{
  "n_layer": 10,
  "head_dim": 32,
  "norm": "layernorm",
  "attn_scale": 0.177,
  "bias": "all",
  "tie_embeddings": true,
  "init_std_o": 0.00941,
  "seq_len": 512,
  "train_tokens": 146100000
}
Each number is 50 + 12 x the weight over its row's rms, rounded and kept within 0 to 99. Layers, rows and columns count from 0. The size before them is the row's rms in percent of the matrix's.

# layer 5 attention key, 96x96, rms 0.128, rows 0-95, columns 0-47
112:51 36 60 35 52 47 63 65 56 46 39 30 63 32 42 51 52 44 27 42 55 60 42 27 31 44 70 35 54 46 32 41 42 80 61 52 19 56 49 36 56 47 34 38 40 38 43 48
111:45 63 40 40 43 59 47 29 38 67 47 57 33 47 56 44 36 68 56 34 55 35 61 32 43 69 68 34 46 68 54 48 49 29 50 60 32 43 63 42 48 46 41 34 27 49 54 70
118:63 46 36 59 88 34 61 37 58 53 33 54 37 67 56 39 66 60 43 44 43 42 46 29 65 51 80 52 41 61 54 42 51 45 39 45 65 54 67 39 47 47 47 62 38 46 54 84
096:50 62 35 49 34 43 64 75 61 39 62 53 65 68 38 48 48 44 52 30 46 38 39 53 37 25 54 54 40 41 51 46 50 46 51 47 27 38 25 54 51 56 62 57 70 51 57 50
094:47 40 84 50 50 26 40 58 67 58 49 51 43 58 31 72 52 63 43 52 53 51 55 36 45 41 65 52 50 25 53 38 35 43 55 59 41 50 37 73 37 25 39 46 54 40 60 47
125:44 70 50 39 32 29 40 22 57 64 42 68 54 33 46 55 64 48 61 55 33 55 45 56 65 50 35 53 42 41 38 31 40 54 63 63 63 51 43 43 62 32 60 73 65 71 65 52
120:60 41 42 56 32 49 45 42 54 50 34 62 34 46 48 62 70 64 31 50 47 53 69 58 45 31 65 46 43 55 52 57 58 56 61 42 46 21 66 63 46 44 57 65 64 52 51 48
113:44 56 42 37 59 56 50 32 47 57 59 59 51 55 57 67 52 55 55 45 18 65 23 51 63 38 38 64 42 51 48 68 50 41 59 50 50 41 32 45 57 50 48 50 59 50 48 60
106:57 73 41 50 54 59 70 35 61 49 29 39 48 59 49 58 65 46 67 68 46 42 59 46 37 42 49 66 69 49 59 58 62 49 50 56 50 36 43 39 42 49 63 33 39 48 34 35
094:61 62 58 61 66 44 45 44 42 65 67 50 34 44 36 59 41 70 43 49 47 66 58 57 50 39 47 45 55 59 62 35 40 46 50 40 74 35 53 24 49 81 41 65 41 58 56 63
104:65 77 35 57 59 51 44 54 45 59 53 63 50 27 22 32 36 50 73 44 39 44 59 40 35 49 41 42 56 61 48 57 23 62 61 54 30 57 32 56 61 66 52 52 58 46 54 59
106:59 58 57 43 51 18 50 60 32 52 53 71 42 47 42 60 65 55 49 39 50 24 26 72 66 55 67 50 36 52 55 64 49 60 48 78 41 40 48 37 56 59 67 42 52 34 51 65
107:65 42 45 48 50 39 69 45 50 64 45 60 50 39 47 81 57 46 37 41 47 56 42 47 68 52 35 61 62 58 54 63 26 80 45 23 41 33 52 58 64 54 70 62 34 48 55 44
113:46 36 46 16 42 40 48 45 60 68 39 68 47 52 50 61 46 69 67 46 18 41 56 74 51 45 40 63 41 49 52 35 59 55 63 50 51 57 31 50 52 58 60 69 66 44 33 50
105:45 62 38 48 44 49 53 80 24 51 40 39 46 49 56 52 73 41 58 44 65 71 33 16 62 44 45 69 53 61 55 60 62 37 47 44 38 68 45 42 54 61 45 41 53 48 37 56
110:59 58 43 56 26 73 67 63 65 65 37 61 58 56 59 46 39 49 69 57 44 51 33 47 64 41 42 57 70 59 44 46 23 46 61 49 38 18 39 56 59 56 46 45 57 24 63 56
099:34 40 47 50 60 39 48 25 48 31 57 56 56 64 27 54 53 52 42 47 32 55 50 37 48 40 29 48 52 72 70 74 38 68 55 50 60 50 48 50 34 51 56 50 50 75 45 35
116:29 18 60 50 44 59 55 36 80 56 45 62 39 51 36 52 55 45 47 34 44 58 55 74 85 40 68 47 50 69 47 56 51 66 42 58 40 48 55 40 40 50 58 46 69 65 56 64
106:54 59 43 45 51 39 34 41 66 47 59 63 50 50 62 46 32 63 49 20 50 35 55 62 53 33 44 60 65 49 48 42 65 65 73 72 56 70 50 71 43 58 50 49 54 38 47 58
107:67 38 43 51 54 82 45 46 48 37 60 45 47 34 42 55 61 56 65 64 46 49 56 80 34 38 46 19 32 41 80 42 57 63 51 51 48 55 49 32 42 40 43 45 69 60 46 39
115:54 33 62 51 56 48 77 32 55 48 55 38 40 57 58 53 63 47 55 31 50 59 41 62 60 57 44 59 55 42 27 43 26 71 54 38 46 39 25 62 39 48 56 51 38 52 30 57
116:60 51 40 44 53 72 50 48 68 20 57 69 34 44 74 12 54 46 53 47 45 61 45 48 48 27 51 47 43 48 48 61 40 43 54 51 55 50 71 54 59 49 44 70 75 64 39 47
109:57 45 35 57 59 40 56 37 37 44 55 36 28 47 43 60 53 69 57 60 56 44 50 39 65 67 62 59 54 37 28 21 74 47 49 40 58 61 56 51 53 48 49 56 43 55 47 63
108:45 56 52 26 61 50 67 53 56 60 43 49 60 53 56 40 77 50 37 34 64 39 44 36 42 53 41 49 46 61 56 39 51 72 38 30 50 28 51 40 69 66 29 53 43 59 55 53
112:52 55 56 44 76 46 22 44 73 40 52 81 47 56 81 45 39 38 57 45 48 51 40 64 46 58 46 62 57 60 54 38 49 39 52 46 59 45 34 48 53 58 75 56 66 67 66 49
110:45 48 45 42 60 70 51 61 54 61 42 53 34 59 47 59 47 49 51 45 48 43 53 61 61 65 52 36 45 51 58 37 58 36 23 87 64 38 62 70 53 48 57 53 62 61 39 32
122:57 47 52 45 56 57 54 64 66 61 55 55 65 51 63 46 32 26 44 38 23 49 46 61 46 49 47 20 43 69 66 61 53 67 50 52 57 53 36 44 42 56 39 58 48 46 42 58
112:54 65 66 56 44 40 35 49 54 30 56 67 66 49 76 54 38 57 49 55 51 49 55 41 62 55 70 61 65 38 55 37 43 56 47 69 63 53 37 51 57 37 36 57 65 57 35 46
111:40 65 52 53 37 61 55 41 44 56 44 83 55 51 74 53 78 59 40 55 30 24 61 74 37 43 49 45 41 47 48 34 44 53 42 61 34 38 51 62 48 45 34 45 55 39 58 49
103:72 42 57 41 27 53 57 33 51 48 30 61 59 58 52 49 39 46 60 64 66 54 44 56 51 31 50 53 41 63 71 39 61 31 22 43 51 46 59 43 44 42 56 88 45 52 53 36
115:38 56 36 41 62 22 63 38 50 61 53 44 33 58 42 43 45 41 62 31 61 49 51 54 48 48 57 39 46 37 54 43 19 42 40 64 49 51 38 41 43 40 60 35 49 44 55 65
137:52 70 37 50 53 50 59 47 71 40 49 32 54 44 62 37 59 67 63 53 41 66 60 26 40 61 56 49 31 69 45 44 47 33 59 54 58 47 65 42 53 69 43 59 80 44 49 40
087:62 55 59 59 58 50 18 56 53 47 66 22 44 38 63 47 44 44 47 46 40 56 68 56 53 44 46 53 60 41 30 44 67 85 85 63 46 51 43 69 49 59 48 56 62 47 48 54
086:56 58 56 55 36 44 38 51 45 54 54 39 38 51 56 62 40 49 56 43 77 43 26 54 41 53 39 52 47 44 77 45 42 41 58 50 38 75 30 60 48 48 52 30 60 49 63 64
087:57 48 47 63 54 61 64 23 61 53 38 41 57 60 52 68 36 66 35 51 41 31 52 72 49 42 51 64 57 53 76 51 53 51 47 44 52 52 41 51 31 53 66 57 64 30 66 55
089:59 30 58 53 33 46 47 71 66 47 45 48 66 52 62 64 53 55 46 60 48 41 57 57 44 57 44 61 54 63 76 35 41 50 46 54 52 47 59 52 51 55 43 47 56 62 54 58
085:41 39 56 48 51 33 52 15 44 53 51 62 39 55 63 55 54 65 49 47 32 58 45 61 70 66 40 55 39 52 60 55 48 42 46 54 53 49 40 35 67 39 35 39 76 53 51 57
086:46 61 50 57 69 59 44 68 56 47 34 36 80 43 67 38 59 33 53 67 59 43 65 49 42 43 35 42 36 38 57 40 55 42 72 33 43 43 61 37 73 51 47 41 55 47 63 63
083:51 37 58 48 71 45 45 46 51 45 59 54 55 66 29 48 58 54 51 27 50 34 35 68 44 52 40 39 49 75 63 51 66 55 50 48 54 41 58 45 51 45 73 59 52 69 61 39
092:71 70 56 44 54 56 71 49 45 34 53 46 48 30 62 50 77 38 30 67 54 62 59 43 57 53 51 47 44 32 28 36 50 49 41 51 32 49 79 46 55 52 47 54 65 37 62 45
083:44 65 37 35 51 38 41 42 43 55 45 36 55 85 44 64 41 51 56 53 52 53 47 38 51 44 55 54 58 36 51 62 72 54 47 58 30 55 50 65 55 49 33 43 32 48 66 51
080:52 44 69 60 60 50 37 46 49 28 53 48 50 64 44 50 48 56 55 54 52 54 66 53 32 55 55 45 59 45 56 69 53 27 50 55 53 56 48 43 16 49 57 48 39 66 46 42
091:55 29 54 55 39 47 44 36 35 60 48 62 34 63 36 66 65 55 65 38 37 49 52 57 56 42 57 53 59 50 56 52 41 28 51 61 62 41 46 67 56 38 37 47 48 37 39 71
084:60 61 51 47 47 45 41 18 68 49 47 45 39 61 58 40 53 57 53 47 54 70 54 21 28 60 56 49 39 40 62 42 47 36 81 50 60 51 50 57 58 32 45 40 44 57 55 40
097:46 61 35 51 70 57 52 37 43 60 38 59 31 40 47 38 51 41 65 59 60 54 72 51 45 52 35 76 36 67 50 54 50 51 27 26 50 56 40 33 52 45 73 39 31 68 62 55
090:40 30 48 47 58 56 57 34 48 41 41 49 46 53 66 57 49 63 27 48 58 51 77 57 68 45 69 50 50 32 36 32 46 49 50 47 62 52 57 51 50 61 44 57 38 57 36 48
089:34 36 55 53 44 52 46 46 68 55 73 38 52 67 52 66 39 74 43 40 54 55 38 37 61 54 63 75 48 40 53 50 42 42 48 68 51 36 38 59 42 48 52 39 55 42 52 55
088:61 33 72 61 58 44 46 30 56 58 52 50 50 47 43 50 42 45 46 76 41 29 48 65 41 56 50 42 42 53 59 52 35 50 46 28 56 51 72 49 44 68 63 56 48 52 53 50
082:38 66 50 60 38 72 50 52 49 38 59 44 41 37 39 38 56 52 65 60 50 57 44 49 50 60 61 31 49 52 43 42 45 33 55 41 52 56 73 46 49 74 38 45 43 55 66 50
096:66 46 47 66 68 61 43 30 43 53 62 41 52 44 33 35 56 62 53 60 42 38 60 38 38 51 50 69 61 60 31 49 44 61 61 46 36 55 49 36 29 47 42 61 24 54 53 54
085:66 51 51 46 47 55 42 44 46 47 61 40 52 37 38 33 51 40 58 59 63 67 70 42 34 61 36 24 59 71 57 22 71 31 46 67 50 34 41 49 55 54 52 70 68 52 60 67
099:38 49 62 52 52 47 44 67 72 39 53 30 48 58 56 52 56 45 54 47 61 70 56 60 57 48 73 50 27 64 51 63 59 59 49 38 45 19 41 49 48 43 36 42 41 39 47 58
094:58 43 28 39 72 65 43 38 25 53 35 54 60 61 36 55 53 51 23 53 60 52 48 57 49 50 45 27 61 80 61 50 42 61 50 61 23 57 39 46 52 71 49 37 17 56 53 55
092:68 51 30 38 43 24 43 53 69 37 73 54 53 48 26 57 38 77 59 41 44 45 59 53 48 41 46 53 51 62 45 49 47 37 55 63 56 47 50 50 62 60 48 55 49 49 47 65
089:46 55 35 57 48 61 72 62 31 59 61 52 30 46 37 58 74 38 34 39 68 39 42 63 47 69 50 74 61 54 60 60 63 60 53 27 45 57 49 52 59 58 41 55 36 60 61 50
083:60 75 38 66 53 28 47 34 66 45 56 51 75 72 65 41 51 33 45 35 60 32 71 35 26 59 55 63 57 38 40 57 52 43 39 67 42 53 63 43 61 56 45 44 45 62 59 61
085:41 57 46 54 66 77 47 62 49 83 64 54 48 37 43 43 28 35 41 31 52 62 31 61 62 51 28 47 57 44 48 44 48 70 37 48 46 58 39 48 36 35 43 66 36 46 41 43
085:45 42 57 30 77 51 36 48 32 56 64 66 53 32 50 38 42 47 46 50 49 36 54 59 57 59 22 51 48 25 61 38 43 61 49 58 33 53 52 41 64 75 59 45 55 56 50 71
092:57 20 43 49 38 42 60 51 70 48 47 65 44 69 46 18 50 43 58 43 45 37 49 63 62 36 44 66 62 54 39 66 69 55 67 37 37 36 37 57 60 44 86 45 60 43 61 60
093:34 67 65 48 60 55 40 35 56 61 69 74 57 53 31 75 43 26 46 45 41 52 56 60 57 57 29 54 58 41 35 51 43 54 34 50 60 50 36 54 71 61 63 44 38 56 73 48
095:40 26 66 46 42 46 64 52 72 45 46 36 41 45 32 72 52 59 33 20 74 53 64 43 39 36 62 35 54 42 61 53 51 63 54 52 47 61 52 43 37 48 30 38 55 56 46 54
086:49 51 72 34 31 51 54 53 42 70 33 34 53 50 38 60 51 43 31 51 52 37 51 23 52 51 51 40 43 46 39 45 63 42 48 73 34 37 60 41 53 35 60 63 36 47 45 58
084:41 48 43 28 44 54 34 56 68 32 36 31 65 53 74 58 47 41 58 58 36 56 48 49 62 60 50 47 40 41 50 52 56 41 67 63 70 74 28 37 44 56 44 56 53 59 40 41
092:49 40 55 62 65 56 38 49 43 41 31 48 38 54 52 42 73 59 51 54 65 56 50 31 48 57 56 59 54 58 52 60 33 37 59 56 57 47 69 55 61 78 41 53 73 67 40 49
096:50 28 79 59 50 42 55 58 56 56 35 48 38 52 36 63 82 52 49 49 54 60 60 52 41 33 64 46 60 43 39 60 59 56 48 62 31 48 64 62 57 29 43 43 40 52 27 79
085:44 24 60 48 47 53 35 44 53 51 39 46 64 29 59 44 52 45 40 46 42 73 40 63 76 84 33 61 65 42 78 50 52 48 33 38 59 49 41 47 33 50 61 42 44 42 50 41
094:54 53 47 57 62 51 58 47 57 54 60 44 52 52 42 22 49 58 57 47 53 48 51 53 58 59 72 46 37 35 39 58 55 45 60 57 45 45 71 55 51 56 35 63 44 25 43 46
098:45 58 60 39 67 55 76 48 51 71 55 64 45 49 33 52 47 38 36 54 40 42 36 69 57 46 30 48 43 53 62 52 51 58 28 39 38 39 37 56 25 43 60 50 47 49 64 42
114:60 53 49 48 75 42 53 26 57 50 44 46 38 47 40 64 51 57 36 21 59 40 57 42 49 38 64 49 54 45 52 53 43 55 61 55 39 28 27 77 42 30 47 45 59 64 55 61
105:32 49 49 47 31 39 33 58 56 41 46 18 71 56 41 47 42 61 52 43 48 51 59 43 50 58 68 56 53 39 54 64 57 36 61 60 69 31 57 55 45 42 75 26 46 37 45 23
102:47 45 37 62 38 65 45 63 65 29 44 58 54 60 57 43 67 40 46 39 54 56 53 38 47 39 42 55 37 71 62 57 62 65 57 49 48 23 56 60 66 25 45 62 69 46 52 36
101:35 38 62 46 65 45 37 48 33 60 62 52 63 43 69 38 62 48 58 34 57 75 39 68 45 61 49 50 45 67 38 57 44 55 56 39 41 56 42 40 46 63 65 42 64 50 52 62
101:64 86 50 38 75 22 39 56 57 23 45 48 49 37 59 37 68 47 30 35 57 50 54 49 43 50 48 40 40 52 71 46 69 38 66 55 55 65 57 40 56 46 55 56 62 61 49 29
096:40 33 31 59 57 66 64 57 57 58 61 56 57 60 35 56 45 38 50 38 57 41 37 48 34 40 50 68 53 55 47 64 39 57 36 29 40 77 55 47 52 61 39 49 43 59 62 62
086:57 53 15 37 48 52 45 71 43 60 59 35 66 49 56 30 46 31 43 53 55 71 43 63 43 62 25 39 59 51 49 45 45 48 60 54 48 42 46 42 61 68 35 50 21 66 40 60
108:39 59 27 43 69 66 53 31 35 45 35 63 36 56 37 51 63 27 58 43 41 30 47 55 60 60 38 56 53 54 50 51 37 51 43 52 42 49 44 42 83 44 72 49 55 52 33 49
094:55 40 48 41 59 64 54 67 48 39 40 68 49 46 38 88 27 52 48 48 53 49 47 38 44 46 59 34 40 47 43 44 57 58 70 52 26 49 46 72 41 60 48 40 39 24 53 54
118:44 70 31 36 54 54 42 47 55 54 42 65 51 45 72 29 43 64 51 61 42 27 49 64 44 57 36 53 32 40 47 19 35 55 62 67 65 46 47 46 65 42 52 61 56 55 39 46
097:51 43 43 43 50 39 49 60 39 72 57 63 61 41 21 64 37 46 52 47 50 51 42 72 59 42 63 39 41 38 47 59 43 53 63 55 25 45 34 51 50 49 78 51 46 51 59 50
107:42 45 53 54 50 55 53 66 39 81 67 49 72 44 49 53 48 60 46 62 33 53 61 54 43 65 20 48 61 42 53 40 55 66 45 47 49 58 67 57 51 58 49 53 62 60 54 57
098:65 30 46 35 30 35 52 56 59 72 61 65 58 77 60 52 50 76 56 48 50 56 53 64 46 31 65 40 41 67 51 47 38 49 49 53 51 40 67 79 65 42 42 55 59 51 36 46
098:53 64 42 47 55 54 43 79 26 57 52 51 48 31 40 31 58 43 53 58 61 52 56 53 46 69 50 46 35 55 49 35 57 54 41 58 52 53 68 46 71 47 57 44 24 51 58 27
109:34 54 61 71 59 70 61 63 60 48 57 51 37 62 49 65 51 53 54 44 42 41 38 46 24 44 49 74 41 53 62 48 38 53 43 69 63 43 29 49 61 39 49 39 35 43 43 65
099:46 50 34 60 54 45 43 35 43 66 64 45 43 38 57 57 59 65 62 54 62 48 59 40 47 56 49 48 46 40 43 35 41 49 48 51 63 58 71 58 45 47 42 46 49 51 46 39
094:44 42 54 48 24 53 54 52 77 56 60 50 50 52 64 52 45 47 54 54 51 47 57 60 21 56 50 67 39 41 46 65 38 23 47 43 37 23 39 37 60 24 58 76 63 48 45 54
090:66 69 60 47 66 44 48 64 41 30 40 38 65 32 67 46 63 66 55 42 64 43 53 62 39 62 39 54 55 45 49 53 63 25 52 51 22 40 39 51 43 42 53 46 57 34 53 49
115:54 41 54 60 57 46 47 37 28 52 41 59 58 41 22 45 38 32 41 59 67 44 68 49 42 52 50 45 57 53 75 48 63 68 55 48 53 58 49 59 52 68 50 51 41 69 56 48
095:51 59 72 34 55 58 24 55 52 61 47 61 61 63 50 38 43 39 49 37 39 52 58 59 64 44 40 54 63 61 60 47 55 66 38 53 59 60 42 28 52 44 49 49 40 39 45 40
103:48 48 45 17 39 37 60 57 56 52 47 55 49 65 57 56 68 55 54 38 48 49 52 34 51 60 70 52 49 57 60 20 48 46 61 63 52 54 56 47 56 56 33 52 66 32 27 46
089:54 30 56 43 52 47 38 41 57 55 52 51 44 65 43 40 55 46 54 63 70 31 60 62 34 38 34 21 64 56 55 46 54 89 49 46 24 56 45 42 44 50 51 55 55 54 59 31
095:65 47 35 65 46 48 31 35 62 74 49 75 33 49 56 70 68 34 69 52 40 61 35 61 54 45 38 64 65 49 50 54 69 58 36 51 41 39 40 47 64 53 61 67 47 50 48 40
102:50 59 42 36 53 66 57 57 43 38 45 41 48 47 50 29 59 63 46 81 65 63 66 26 36 57 62 62 54 56 47 43 50 43 55 41 31 44 53 46 57 62 39 41 46 49 51 37
102:46 37 55 18 43 39 51 52 68 58 60 70 54 40 72 69 51 62 59 29 47 33 27 57 58 29 35 55 60 47 51 46 62 49 49 56 48 35 39 60 75 40 49 44 61 32 54 41
083:36 44 37 44 60 43 55 54 49 56 54 76 56 32 51 33 68 43 29 71 50 47 32 31 51 51 41 40 45 41 54 45 52 54 33 32 60 38 51 53 70 43 56 51 48 34 62 66
092:45 50 23 46 26 46 62 39 76 40 53 45 49 37 34 52 55 69 55 53 51 55 44 63 59 61 53 53 66 67 62 57 46 58 43 54 48 46 43 28 49 46 51 64 46 46 46 67
111:34 41 47 51 38 27 47 62 74 46 52 39 50 69 55 56 16 69 63 65 44 57 52 59 64 56 53 62 45 26 39 43 61 51 45 65 65 76 24 57 41 55 53 37 68 48 49 47